config = dict(
    hidden_size=576,
    train_tokens=500800000,
    max_steps=1911,
)
Each number is 128 + 24 x the weight over its row's rms, rounded and kept within 0 to 255. Layers, rows and columns count from 0. The size above them is the row's rms in percent of the matrix's.

# layer 7 MLP up, 2304x576, rms 0.0721, rows 1990-2036, columns 504-575
size [ 99  98  94  95  95  95  98  96  91  95  98  96  97  98 100  94  93 110  96  97  97 106 100 106 106 100  97 113  91  99  95 107  87 105  99 101  95  99 100 103  99 101 100 106  95  94 103]
[[124 115 146 137 111 188 152 156 125 112 100 105 110 167 118  97 118 110  66 132 150 113 122 135 100  86 129 154 120 110 102  77 118 125 150 109 124 156  98  88 127 118  84 120 105 101 159 173 156 125 154 133 163  90 177 120  75 125 152  83 167 116 143  95 161 148 106 148  89 135 137 120]
 [ 88  91 136 116 107 142 113 165 101 110 112 104 112 123 142 117 158 142 102 158 139 158 114 143  89  91 152 116 139  86 149 131 150 106 111 145 130 101 142 109  81 147 137 111 167 116 124 151 118 146  52 165 125 139 162 124 157 142 130 117 120 161 119 132 153 126  89 133 142 124 130 109]
 [152 108 134 107 118 107  96  92 102 129 157 111 132 161 137 117 114 106 109 118 107 121 112 182 113 134 171 134 163  92 139 126  99  98 120 113  98 142 122  94 150 180 139 162 120 131 123 105  81 128 131 113 109 152  82 131 141  97 127 145 137 106 152 152 146 134 122 130 147  83 110 131]
 [115 151 151  82 111  92 127 135 119 112  99 129 117 143 127 154 141 123 130 169 140 188 118 125 144 129 121 102 197 135 139  79 144 150  53 109 141 148 135 110 101 106 132 128 117 137 111 158 125 146 104 117 152 151  87 155 121 125 131 149 107 105 132 128  96  90 109 147  99  96 128 107]
 [150 116 157 129 143 113 157 130 170 122 119 145 120 127 138 138 142 146 114 140 107 124 102 159 144 101 154 176 152 116 133 143 121 122 164 128  80 172 122 152  91 161 109 181 153 108 100 123 157 136 136 130 109 127 177 121  91 162 112  99 158 147 128 150 117  54 135  97 114 141 103 150]
 [175 128 144 170 156 143 133 173 129 123 105 109 130 153 157 106 133  66 129 110 154 125 169 111 147 121  71 151 169 114  93 108 119 146 115 126 142 116 115 115 137 106 136 120 133  88 125 110 121 110 139  99 154 154 136 146 101 150 102 127 143  96 154 169 107 136 124 136 157 133 137  89]
 [104 138 152 149 142 147 103 120  83  78 103 122 161 189 143 177  83 113 180 120 115 101 157 156 175 150 142 167 175  77 159 129 104  76 103 126 128  98 155 137 157 139 132  87  94 145 133 127 121 142 103 115 136 158 101 142  98 170 121 137 144 138 114 136 108 163 112  83 129 122 122 137]
 [101  37 146 126 128 127 141 117 129 130 100  99  69 146 139 145  87 133 106 138  95  90  59  96 144 111 149 164 146 118 174 137 144 113 125 163 155 111 132 110 158 134 108 156 111 108  73 123 132 131  76 105  81 141 139 132 140 136 101 133 113 128 171 125 144 116 125 125 122  88 135 109]
 [146 131 121 143 139 130 111 131 104 123 145 131  96 175 148  96 164 122  83 128  97 132 115 118 131  92 120 119 102 120 136 107 140 128 124 146 111 135 124 152 102 125 131  87 167 121  84 139 112 172  80 169 127 123 136 146 107  88 117  91  71 120 126 134  81 112 156 177 107 108 122 121]
 [141 153 108 132 113 137 123 121  89 145 114 153 123 141 129 114 153 106 152 140 133 123 105 151 128 132 167 148 139 131 121 110 113  99 119 143  65 107 126 129 135  95 122  98 130 121 137 160 137  96 130 141 105 107 150 125 117 134  96 179 127  97 144 114 141 114 139 128 125 109 116 141]
 [160 118 114 147  91 142  95  97 155 145 144 145 143 155 112 144 188 125 146 131 118  92 116 148 135 140 154 134 110 148 124 162 154 168 154 153 148 161 120 112 174 130 171  94 182 152  94  89  95 152 153 160 114  92 158 125 117 124 109 133 147 124 130 113 163 131  87 135 101 112 136 129]
 [ 61 151 164 141 121 120 138 124 130 104 103 101  87 169 144  97 162 129 110  96 120 126 105 116 158 112 123  80  79  88 112 149 125  71 127 155 137 137 130 132 152 112 116 136  92 145 155 142  95 105 134 144 116 127 141 163 115 131 107 111 124 129  98 100  69 122 172  89  99 142 110 122]
 [155 143 142 105 153 102 144 144 109 132  98 119 150 122 112 101 115 127 132 128 121 140 137 110 144 102 152 134 126 141 145 125 130 132 118  73 137 137 131 112 155  95 120 124  92 114 145 161  97 204 136 102 116 120 137  72  91 203 127 138 100  99 109  76 123 123 146 147 108 149 121 148]
 [102 133 123 127 167 142 143 130 122  93 143 126 122 121 135 165 155 152 126 130 157 144 114 155 127 116 123 121  95  80 157 124 140 151 156 103 123  80 109 167 149 175  95 106 112 133 157 169 119 115  97  97 119 122 139  82  85 112 137 119  75 128 151 119 124 145  97 146 155 143 138 133]
 [119 122 150 133 184 149 138 154 130 125 107 122 151 106 138 154 142 120  93 102 143 148 146  86 105 105 109 150 109 117  95 114 121 100 154 105 136 156 127 199 125 108 123 103 157 107 116 134 120 103 143 135 153 142 133  97 134  90 134 125  93 114 131 126 107 108 137 159 164 141  79  98]
 [130 175 127 158 123 106 117 140 131  75 160 115 143 107 150 127 107 158 123 150 138 129 138 134 147  66 138 154 152 155 150  64 141 109 166 188 137 114 131 142 148 115 152 119 140  95 156 116 146 113 112 163 169 134 119  98 160 123 114 145 123 145 153  93 115 120 154 158 160  88 126 115]
 [136 115 163 118 150 120 165 179 165 111 174 148 123 167 131 147 111 111 124 108 141 157 144 130 127  88 125 115 155 122 161 121 124 137 125 119 154 118 151 145 125 104 137 128 117 178  98 159 134 109 100 124  87 112 113 116 102 210 150 119 102 128 101 141 139 133 120 127 117 107  78 125]
 [122 124 155 146 134 165 102 123 131 133 159 171 158 118 144 118 116  83 141 142 119 150  88 130 149 131 114 130 108 175  71 139 148 103 114 101 109 138 136 133 135 119 115 118 163 150 108 144 133 132 123 156 166 118 148 117 112 111 122 146 140  94  88 134 127 134  85  71 148 134 157 120]
 [154 132 144 158 118 119 111 140 111 135 138 100 127 142 129 106 161 172 129 108 113 135 110 204 139 135 143 124 143 104 156 124 191 172 102 125 143 160  97 139 192 106 116 117 115 148 125  94 184 140  99 178 100  77 159 125 109 107 129 155 187 151  88 119 101 134 139  74 139 141 113 177]
 [109 112 147 118 138 130 136 114  68 100 122 133 113 157 116 113 130 153 107 131  99 150 136 120 148 134 123 121  99 118 122 143 113  90 163 174 130  43 147 156  78 111 165 144 153 142 136 113 111 130  70 150 138 128 156 123 113 120 118  74  93 151 149 150 132 111 119 100 101 125 107 151]
 [111 124 161 112 130 162 137 157 142 111 108 130 123 104 102 143 141 117 122 109 162 151 139 100 118 118 145 149 116 139  78 106 156 115  99 141 110  82 154 150 122 137 104 112 139 111 136 181 133  88 163 121 129  71 133 117 129 133 118 129  76 102 107 150  92 128  93 144 114 116 105  91]
 [102 100 151  95 156  61 119 121 147 134 113 165 117 141 131 130 102 139 102 112 131 137 135 171 120 128 119 115 105 131 153 140 141 165  91  90 141  96 134 138 141 142 138 135 151 127 120 139 126  80 103 157 127 171 126 112  76 144  81 150 151 105 142 143 155 127  91 134 140 168 152 128]
 [109 125 122 141 106 148 107 133 121  93 163 106  85 129 116  33 141 151 129 122 147 146  90 156  98 110 149 124 110 133 201 142 177 143 135 171  82 149 148 163 135 104  83  96 147 121 120 121 106 125 151  97 112 104 130  74 124 120 124 121  94 122 134 100 124 136 137 118 139 118 133 126]
 [ 74 136 103 148 116 145 135 131 129 110 110 143 101 130 129 111 125 147 117 132 176 100 146 150 127 111 111 109 155 105 148 160 103 165 111 129 144 107 110  83 125 142 168 111 152 130 175 130  92 101 152 154 111  94 125  93 106  84 123  72 120 106 105 119 101 163 136 109 116 141 137  76]
 [116 139 142 173 119 127 126 120  84 150 115 131 126 144 158 173 128 114 133 102  67 118  63 141 130 164  85 128 100 119 148 106 170 155 124 170 136 108 126  98 148 115 160 140 157 148 141 117 110 133 164 137 134 146 157 121  77 104 144 129 145 146 102 133 157 109  95 115 138 111 112 110]
 [129 119  71 110 185 140 123 116 126 156  91  82 137 134  71 144 172 147 130  96 106  83 119 145 101 103  87 118  99 157  95 121 162  66 149 163 104 167 119  99 114 102 145 141  94 110 151 109 138 114 146 101 119 125 156 116  96 140 123 119 131 128 121  88 152 146  90 160 123 144 117  70]
 [123 137 109 126 114 145 130 130 158 128  88 120 164 137 110 104 108 123 118  89 138  73 150  99 114 105 107 133  67 164  79 130 121 158 122 148 100 134 122 104 138 133 135 136 118 101 148  77  87 131 131 137 132 104 155 129 109 139 142 156 104 166 114 126  80  92 106 145 125 113 106 129]
 [ 82 158 139  89 107 142 101 118 155 133 128 120 113 100 110  96 133 124 100 133 159 202 104 171 149 169  98 136 113  93 122 154 120 121 166 159 144 125 116 135 142 154 136  92 118 141 108 147 161  98 164  93 137 139 151 121  94 162 107 134 126 121 134 105 104 116 103 149 150 159 133 129]
 [204  86 132  90  91 137 145 152 108 110 146 116 161 108  94 125 128 118 158 105  87 140  92 156 109 114  93 108 172 166 136 153 153 138 130 132 130 188 119 143 127 103 136 117 113 128 116  79 128 118 127 145 112 129 107 127 118  94 145 187 170 168  85 141 122 128 168 101 132 128 140 103]
 [172 113 107  83 119 126 144 112 165 162 103 121 131 130  86 124 115 104 148 107 128 144  58 159 131 163 160  83 103 135 154 132 126 148  91 196 119 112 209 133 132  90 157 124 159 144 149 116 146 142  86 114 113 185 120 112 158  97 132 150 160 108 156  76 130 127 143 141 112 154  98 136]
 [134  84 130 190 128 128 126 108  89 131 149 110 141 117 133 168 121 137 155 154 164 155 110 111  92 118 145  54 127 122 130  92 127 112 170 119  95 119 158 101 124  71 123  86 153  82 132 113  87 127 111 130 121  94 134 112 119 110 110 145 160  94 127 123 134 112 127 108 111 131 155 133]
 [158 119  81 172 138 112  95  97 119 163 133 129  98 123 129 145 134 127 102 164  96 111 101 110 128  93 133  72 127 116 108  94 120 130 121 157 120  83 147  93  78  99 124 122 121 118 141 147 143 143 147 119 146 143 159 152 130 142 150 129 157 110 120 189 113 160 122 143 160 183  94 123]
 [124 115 159 142 142 132 103 128 107 123 165  98 142 110 181  83 158 129 112  99 130 118 134 129 135  92 127 135 137 156 163 125 127 167 141 105 127 114 122  91  74 151 129  83  91 115 153 140 112  83 106 157  85 131 109 123 103 106  91  96 110 146 131 121 168  53 142  70 153 107 127 137]
 [ 87 176 104 176 131 121 110 107 132 103 102 141 117 126 127 126 190  98 118 158 159 101 124 145  96 135 142 149 137 162 126 161  88 126 128 140 107 105 109 110 121 133 140 127 129 150 145 132 138 134  89 121  90 158 141 124 108 118 136 117 173 117 145  92 152  90 125 134 146  93 122 168]
 [112 108 147 149 162 184 159 118 125 164 115 104 113 166 119 124 147 149  86 153 131 122 133 144 122 157 102  98 106 111 134 131 112 140 131 166 135 101 127 116 134 141 103 106 129  98 227 136 137 140 108 133 121 129 169 130 143 161 101 125 132 114 115 118 132 135 126  93  93 119  66  50]
 [ 67 147 139 132 132 162 154 111  94 145 126 154 107 116 121 107 176 130 108 133 151 122 112 116 118 128 119 117 138 174 155 187 121 189 172 137 115 112 139 108 102 161 122 137 146 111 128 125 105 140 139 119 164 125 159 151 104 137 132 147 152  97 111 125 121 132 110 119 161  98 143 135]
 [141 132 119 143 157 128 117 160 126 134 161 118 151 146 173 126 118 129 137 128  92  85 131 110 113 111 130  83 118 127  48 105 129 117 134  87 137 129 125 117 127 137 147 107 131  99 147 107 145 147 127 138 132  94  68 164 121  90 129 122 131 132 178 122 154 147 103 139 130 111 120 134]
 [181 117 133 142 117 128 141 132  63 115 101 129 111 119 118 145 111 143 151 141 114 122 134 120 122 135 127 155 115 131 133 106 124 131 196 149 129 158 127  84 101  98 149  92 142 148 160 159  96 152 162 126 121 136 102 133 118 128 153 126  95  93  85 124 113 132 156  84 138 151 129 140]
 [126 140 103 136 107 131 163 176 120  69 119 108 130 150  85  99 119 112 122 152 125 108 130  98  99 118 138 113 161 181  87  76 150  95 141  90 113 151 125 145 171 129 132 143 137 130 141 101 132 139 140 100 145 182  97  85  97 133  88 130 174 159 165 113 140  93 120 143 144 131 100  77]
 [130 132 155 139 143 130 141 125 107 102 159 141 142 128 108 130 188  89 126  91 119 167 120 117 167 121  96  94 126 138 100 117 125 143 119 118 140 121 122  93 175  96 117 120 178  84 102  80  69 102  85  86 120 164  98 107 115 112 178 101 106 145 104 169 118 132  60  98  94 111 124  94]
 [110 154 160 147 149 122 115 102 154 143 106 119 104 164 136 109 176 153 120 138 143 152 138 159 141 108 138 139  91 133 106 119  81 121 136 118 111 108 106 120  84 158 124 127 185 137 120 150 148  94 109 122 149 112 156 134 111 104 116 146 152 150 151 107 168 158 123 110 105 136 140 108]
 [155 125 147  92 154  92 137 143 130 123 135 146 113  98 114 146 132 127 109 141 106 126 140  72 119  95 109  75 144 119 146 146  95 109 172 116 131  87 103 163 104 127 102 143 157 122 148 134 150 122  97  86 115 152 138 171 124  89 120 108 132 135  85 129 118 148 138 129 136 107 102 151]
 [131 128 111 131 126 148  95 156 107 124 133 111 146 168 105 145 125 143 127 135  87 134 192 137 143 122 145  93 118 127 142 153 156 127 133 154 145 165 171 115 127 113 207 114 105 152 158 108  78 165 106 155 123 179 175 119 149 155 160  98 149 124 103 123  84 133 156 155  90 164 152 127]
 [ 91 130 140 135 118 179 123 120 154  89 109 114 122 108 156 134 107 105 116  98 129 108 112 150 134 145  94 168 173  84 114 112 112  94 145 126 108 110 108 129 116 141 122 133 115  99 173 130 131 109 158 110 130 135  99 170 103 104 132 136  82 133 156 121 115  71  93 136 133  93 118 138]
 [133 103 108 130 139 164 112 132 132  86 123 134 187 145 123 135 131 133  90 110 160  77 112  80 155 170 118 163 158 149 145 133 111 160 123 125 112  91  87 139 109 105 122  82 126 115 158 156  99 108 172 128 130 116  88 162 108 113 118 128  77 134 130 128 130 162 134 158 130  93 139 131]
 [151 156 111  98 136 114 134 121 104 103  99 136  96 133 157 146 122 142 110 120 150 170 137 142 101 112 134 143 145 146 104 144 169 100 110 112 105 112 146 112 127 142 166 130 140 159  96 145 193 100 124 144 124 127 117  89  96 113 136 105 116 148 101 120 121 108 146 158 150 101 123 120]
 [133 105 121 111 111 136 123 126 141 115 144 150 120 139  90 167 130 125 123 149 136 152 114 132 123 166 150 150 107 155 115  77 102 117 156 145 121 134 102 123 112 117 164  84 200 139 116 127 118 113 131 129 131 108 153  99 135 124  96 128 103 137  94 118 163 160 110  92 140  89 124 178]]
# layer 7 MLP down (transposed), 2304x576, rms 0.0696, rows 1990-2036, columns 504-575
size [103  95  93  92  93  90 102  94  89 104 103  98  99 101 106  97  94 119  96  99  99 101 100 101 101 104 100 102  91  90  90 108  87 112 107 100  96  98 107  94  93 111 100 107  96  96 104]
[[118 111 132  84 120 116  86 131 103 190 135 143 121 145 161 164 102 158 166 123 143 178 175 128 150 132 158 123 165 122 148 154 147 139  97 128 131 119 118 147  80 142 134  75 174 147 137 102 109 145 126 121 127 135 103 176 124 112 141 150 100 140 112 140 111 120 115 150 136 108 130 126]
 [139 142 145 163 122  87 100 130 145 154 169 135 114 107 131  89 130 138 151 145 117 118 120 114 124 170  99 122 116 151 111 132 174 189 137 114 104 142 102 147  70  86 124 186 131 115 150 160 146 127 147 116 117 132 141 143 111 132 133 142 128 144  38 130 132 128 135 131 133 177 137 115]
 [155 124  76 109 121 112 119 131 124 143 123 104  87 118 139 113 139  92 176 112 189 117 133  98 111 120 123 131  77 146 145 125 173 144 139 124 106 117 139 130  93 135 139 137 124  95 139 105 133 118 149 133 105 132 132  97 117 106 163  92 134 142 124 109 110 149 118 135  86 174  76 102]
 [127 186 165 135 118 132 156 110 110  99 164 165 165 122 117 142 111 133 108 153 110  99 127 103 121 135 128 133  91  98 107 124 132 140 159 163 125 171 126  93 127 106 112 148 133  97 141 117 132 137 148 108 156 106 126  90 122 107 109 104 126 102 106 151 109 170 126 192 127 126 118  82]
 [131 129 128  96 140 141 107 125 125 124 127 112 140 132 117 140 154 123 208  95 104 152  96 105 127 118 104 108 166  93 128 156 109 124 137 133 131 118 156 129 102 110 148 116 119 116 121 132 105 190 143 141 108 116 107 101 125 137 101  90 107 157 153 131 114 131 128 143 168 114 138 114]
 [163  60 126  94 188 156 106  95  86 133 133 160 119  98 127  77 153 100 153 170  88  85 131 130 117 156 178 106  87 128 166 135 119 123 139 152 116 110 159 138 128 139 117 136 128 128 123  96 139  90 131 140 129 137 115 129 107 139 140 109  83  99 150 167 147 125  76 132 136 137 127 110]
 [119 142 160 123 126 122 108  90 108 145  90 144 149 140 118 117 136  98 104 177 108 103 115 121 119 122 146  87 127 136  94  98 121 138 116  97 124 108  97  97 110 113 125 114 120 158 110 154 158 141 115  95 131 129 156 130 107  99  89 165 169 141 138 174 148 104 122 121 132  76 127 116]
 [107   0 107 127 136 129  79 103 143 164 162 141 131  93 128 120 161 118 161 114 128 128  89 192  84 122 135 130 104 127 149 119 155 156 116 144 149 141 128 128 122 132 156  90 112 119 153 139  94 128 138 155 122 136 139  67 102 178 140  94 137 126 131 156 154 114 194 152 134 113 124 125]
 [100 144 110 138 147 148 122 165 136 144 150 144 132 108 150 132 139 129 157 117 142  86 112 132 142 120 149 141 120 107 125 130 145 190 138 133 132 169 123 137 156 143 191 112 147 118 111 124 127 128 106 112  70 128 101 118 109 163 117 168 141 169 131 119 141 113 108 146 150 146 159 139]
 [130 123 162 132 111 112  93 109 107 133 116 121 159  89 130 120 139 137 117  95 125 143 133 132 168 140  77  87 129 116 162  99 130 108 139 147 169 170  96 169 120  74 153 146 112 136 128 149  99 123 124  76 126  86 120  70 156 108 128 138 130 136 102 137 167 186 122  82 101 156 134 107]
 [121 169 149 167 101 124 104 116 150 125 146 113 104 144 103 150 147 115  93 130  76 123  87 159 125 115 199 120  74 108 129 172 123 103 113 131 116 117 131 113  99  98 142 107 150 168 109 120 156 154 112 134 101 173 117 101  76 134 103 131 107 126 154 183  92 153 146 101 140 180  98 110]
 [136 110 136 148  98 121 129 152 137  91 134 148 172 144 140 133 136 111 121 162 130  88 165 131 134 116 136  96 150 138 109 164 121 143 151 107 125 124 121 132 109  98 184  87 131 119 117 112 106 130 145 117 130 140 140 112  91 121 128 121 145 125  96 159  90 108  69 102 146 131 144 141]
 [109 167  89 187 152 116 100 118 108 138 114 151 134 125 138 133 128 127 165 159 152 153 142 145  90 156 139 122 146 134 126 166 135 102 161 103 109 129 177 122  86 180 100 128 100 128 151 146 161 163 119 156 146 122 142  72 174  99 142 117 155 142 135 102 125 121 147 116 128 133 189 116]
 [147 139 103 120 157 109  91 135 157 114 109 126 161  72 113 127 121 149 131 125 136 142 131 133 109 118 129 132 129  93 139  90  96 132 119  92 157 110 140 156 139 129 155 161 123 151 133 166 131 100  93 125 122 136 179 128 141  99 130 146 112 154 126 173 175 150 148 128 144 156 147  92]
 [117 147 133 125 108 143 158 150 123 108  98 139 140  98 136 147 169 126 125 164 146 107  72  82 116 145 127 189 120 138 126 123 113 141 156 149  69 130 182 122 115 129 121 128 151 136 173 115  93 156 153  99 166  90  49 155 107 141 138  96 124 160 150 109 124 132 114 119 136 107 135 119]
 [121 116 131  95 134 148 139 126  99 137 162  46 157 119 127 116  98 128 181 127 138  82 137 118 100 148 127 107 143 112 158 164  80 123  98 100  76 109 140 124 105 130 168 127 111 119 129  69 148 136  95 108 140  75 138 179 140 114 157 150 130 136  71 166 118  82 127  79  73 130 129 149]
 [121 120 124 141 125 125 110 127 128 128 109 158 113 129  90 114 119 129 139 141 146 165 133 187 153 160 126 170 151 118 135  99 159 158 100 124 120 122 132 109  89 121 117 156 135 159 128 134 160 113 109 111 178 178 169 119 144 129 144 150  81 127 129 121 156 156 124  87 145 117  99 137]
 [159 159 110 133 104 134  94 100 127  93 128 150 118 159 174 122 123 136 174 142 136 122 128 127 159 139 146 145  78 149  70 119  99 145 127 126 114 165 117 125 170 173 132 146 153 116 145 114  87 113 162 175 125 122 175  71 100 131 119 125 148 125 106 135 109 136 113 127 112 134 129 146]
 [151 144 120  84 149 121 128 173 106 131 118 128 149 129 117 150 125 104 143 112 100 137 111 123 139 149 129 131 100  85  98 139  84 152 157 119 168 132 129  94 141 130 113 139 121  94 133 144 107 132 120  92 161  84 134 138 124 135 106 139 119 120 111 138 126  79 120 127 131 144 114 139]
 [112 121 127 104 150 100 118 168 107 140  78 137 158 171 186 143 137 176 124 148 122 131 118 201 134 123 148 127  85 125 141 159 118 140 118 108 175 146  70 185 122 142 135 124 127 161 127 113 152 119 154 133 145 105  94 138 133 152 116 149 113 151 169  94 129 122  91  95 168 123 174 112]
 [163 117  48 158 111 129 140 142 111 162 158 165 144 128 111 149 128 150 116 126 135 130 155 136 136 144 141 150 105 117 144 162 121 151 129 153 116 127 113  90 145 120 158 141 186 187 139  87 106 138 158 120 113 127 140  94  99 112 120 173 125 107 102 100 116 132 126 122 131 155 129 145]
 [123  89 155  99 166 130 111 161 145 158 113 125 117 175 111  91 154 131 158 176 150 153 160 109 112 154 143 131 128 110 126 169 109 130 171 155 178 119 121 127 145 172 157 132 140 136 167 187 121 140 115 120 140 103 129 125 166 155 170 130 122 187 159 113 122 163 154 158 162 123 150 121]
 [ 93  65 150 101 118 172 110 170  98 186 108 135 143 193 109 130 151 112 152 115 130 152  83 130 155 109 134 112 133 104 147 172 145 137 148 122 111 102 110 124  90 123  74 124 161 107 135 143 136 111  97 116 130 116 110  94  99 121 105 122 112 131 167 117 115  80 117 116  94 111 128 124]
 [115 175 142 166 125 126 117 123 113 147 121 108 105 122 123 133 152  51 112 179 112 123 114 100 170 141 142 148 188 134 103 159 113 156 123 123 121 104 106 145 139  87 166 133 144 118 119 115 109 162 125 171  72  97 107 144 180 120 124  65 158 145 110 123 164 143 139 174 112 151 127 101]
 [134 145 134 149 114 111 143 150 167 123 131 122 116 128 126 133 105 115 156 152 135 125  98 131 153 132 134 125 134 107 160  92 151 150  80  99 124 175 137 122 142 139 129 132 101 147 148 155 145 147 111 124 128  99 109  97 117 115 149 153 129 130  86 149 144 150 127 159 146 103 112 149]
 [167 139 155 101 167 120 143 121 127  82 158 132 120 123 180 164 133 120 186  97 124 150 161 124 157 152 150 188 126 115 117 104 129 123 115 127 133 122 109 128  97 143 138 104 141 148 147  97  77 140 152 174  97 137 128  57 111 151 140 124 125 157 132 122 165 175 124 124 107 161 102 115]
 [123 175 113 111 108 153 129 124 126 136 121 159  91  99 153 122 113 129 133 140 136 107 101  83  86 127 103 132 124 131 138 149  94 119  92  88 180 130 143 154 175 131 112 140 137 139  95 142 122  75 173 161  54 135 118 141 142 113 173  77 105 163 116  86 155 169 140 141 144 162 174 132]
 [138 140 131 134 150 134 148 113 141 135 117 149 137 143 121 115 134 133 162 156 150 136 177 102 148 113 109 123 134 131 149 113 117 143 135 151 132  90  98 164 142  73 167 140 132  79 148 149 155 139 108 121 111 136 112 125 121  98 132  99 142 164 118 119  93 140 124 126 118 121 154 119]
 [117  57 108 157 136 120 113 122 149  98 103 147 123 157 136 137 113 127 150 150 139  90 132 119 142 147 129 137  94 118 113 136 126 170 115 122 140 120 105  73 112 124 161 134 153 110 142 151  95 158 181 142 176 147 115 121 176 120 119  97 101 143 129 112  97 139  99 121 110 135 142 120]
 [ 92 169 156 123 129 136 133 114 108 140 157 117 113 192 152  81 133  69 147 108 117 154 123 135 118  97 125 113 100  84 130 140 119  79 117  94 128 105  97 136 131 105 147 141 115 104 111  94 113 116  96 142  79  88 105 124  98 101 117 114 137 175 135 127 108 170 133  66 117 147 149  79]
 [179  49 122 109 133 110 128 103 124 128 126 188 118 122 181 106 122 144 115 133 107 102 131 144 137 149 150 111  93 133 126 148 123  82 139 115 180  83 107 153 128 146 144 100 120 136 138 117 116 124 150 124 129 137 109 142 126 151 170  94 135 136 146 129 162 176 138 154 141 133 114 152]
 [136 136  85  91 122 122  93 135 101 104 123 151 146 123 122 142 125 150 183 147 166 170  91 147 125 146 170 125 140 176 181 124 110 174 147 191  98 110 108  98 143  72 165 128 148 129  86 118 112 126 120 116 169 101 127 126 121 130 146  88 147 191 141 115 145 119  90 108 115 126 147 162]
 [116 115 120  27 144  94 159 129 158 142 160 111 168 111 145 101 145 130 155 133 126 119 142 149 143 102  82 167 138 127 139 122 124  91 133 107 123 135 137 125 154 162 144 135  88 130 133 116 123 133 158 145 144 134 154 160 124 128 141 137 142 158 114  89 110 123 183 119 168 142 151 145]
 [ 91 127  89 154  97 137 105 111 103  77 134 154 148 163 106 135 123 109 159 128 107 113 139 115 150 184  97 157 157 122 114 102 101 125  77 133 156 128 113 112 107 135 132 159 112 148  92 153 145 104 147 147 146 142 114 127 112 173 158 146 172 159 123 120 149 108 111 173 137 188 156 117]
 [147  57 144 177 115 128 108 141 125 116 132 129 113 164 115 118  94 144 103 157 119 140 158 139 148 157  97 140 138 160 137 131 136 144 144 139 155 127 165 124 142 150 144 120 119 120 130 165 160 114 120 129 135 148 175 144 158 118 110 143 175  93 110 170 136 127 136 118  88 157 143 129]
 [152 140 112 191 100 128 149 115 123 152 156 133 133 135 102 127  70  82 102 139 154 163 105 162 167 162 131 166 126 138 140 128 139 137 140  86 131 107  95 123 143  92 101 134 135 153 165 106 148 143 162 145 112 117 126 131 123  65  79 122 160 147 109  89  78 112 112 146 131 153 127 146]
 [119  84 135 140 152 153 142 132 151 112 119 148 128 164 126 140 112 136 116 129 123 133  91 109 157 180 119 145 123 107 175 116  95 131 113 113 156 173 121 152 121 168 173 121 128 132 161 133 146 141 160 132 169 147 179 156 131 151 152 180 124 118 115 143 156 177 144 118 133 106 105 101]
 [143 137 155 125 129 124 117  77 169 124  97 117 126 114 139 144  93 121 100 133  94 140 112  98 123 136 112 113  95 100 126 126 126  91 102 130 123 148  93 164 149 149 132 103 130 156 113 130 141 138 171 124  89 151 174 120 114 150  88 175 115 143 146  75  76 113 162 135 129 151 127 130]
 [105 138 123  87  85 128  96  98 141 197 114 157 157 106 148 152 128 117 154 138 125 153 156 126  91 138 104  96 132 145 142 191  87 147  91 147 130 134 156 126 120 130 117  68 150 117 129 165 124 141 133 126  83 130 116 171 140 108 110 102 125 132 140 135 147 128 130 132 137 106 163 136]
 [143 192 127 123 112 140 167 131 139 120 140 103 110 118 147 125 195 196 143  99 109 119 118 117 142 120 143 114  99 120 104  96 147  84 121 114 128 138 121 131  90 152 130 122 141 133  93 125 118 143 125 100 132 144 185 114  89 151 138 131 120 103 172  75 146 115 114 135 129 111 120 148]
 [156  61 137 112 136 165 158 146 154 134 119 112 172 138 158 134 158 122 139 109 153 106 149 131 111 131 173 127 149 152 159 156 114 132 184 126 129 102 106 179 129 127 115 136 126 127 122 196  95 110 142  96 122 104 129 115 153  61 114 152 115 153 147 153 132 175  83 105 127 161  76 109]
 [130 122 169 123 106 101 118 137 101 151 170 122 142 138  77 147 135 136 110 127 120 141 147  95  93 146 139 110 146 108 134 192 105 121 120 165 136 111 111 143  93 131 111 108 158 124  65 132 107 134 127 130 119 167  95 130 132 127 112 119 136  91 119 122 125  79 141 131  93 111 122  88]
 [146 142 111 179 112 137 130  97  98  82  85 101 140 107 124 156  93 115 120 125 151 158  92 148 180 149 144 119 150 169  96 150 111 111  94 130 122 137 104 139 130 100 137 124 137 119 105 108 130 123  80 142 179 112 112 127 100 138 120 140 125 142 103 115 133 115 190 127  74 124 140 158]
 [109 159 133 137 118 150 139 110 213 131 154 154 165 114 151 172 131 140  95 139 151 137 147 137 103 151 141  85 147 143 131  80 143 109 184 128 133 113 126 155 144 116 169  86 102 172  94  92 147 122 135 115 126 122 130 131 131 141  36 122 137 162 148 129 167  94 161 100 128 108 132 131]
 [146  62 126 123 126 102 127  78  75 110 146 144 138 133 126 148 120 118 121 136 125 176 146 125 153 130 178 150 101 160 131 101 113 140 139 154 119 121 135 132 126 151 158 119 129 151  99  96 164  91 141 138 130 167 171 121 149 150 127 161 122  77 144 135  94 161 169 103 129 170 130  91]
 [ 89 116 134 125  92 142 138 123 146 129 125 142 115 181 150 136 143 147 136 102 148 170 142 140 140 132 128 105 110 152 102 195  82 146 102 134  74 128 126 136 122 129  87 110 123 149  90 138 117 174 131 147 145 123 111 109 135 144  72 127  99 111 121 109 124 135 141 133 106 163 165 133]
 [119  93 111 149 114 127 124 122 123 120 122 139 160 167 118 145 139 120 136 142 146 142 111 140 171 113 125 115 119 130 120 121 125 134 110 141 123 152 105 164  92 148  98  87  98 102 109 167 118 157 134 116 110 112 139 120 120  96  89 104 149 134 146 101 142 102 145 156  91 103  98 166]]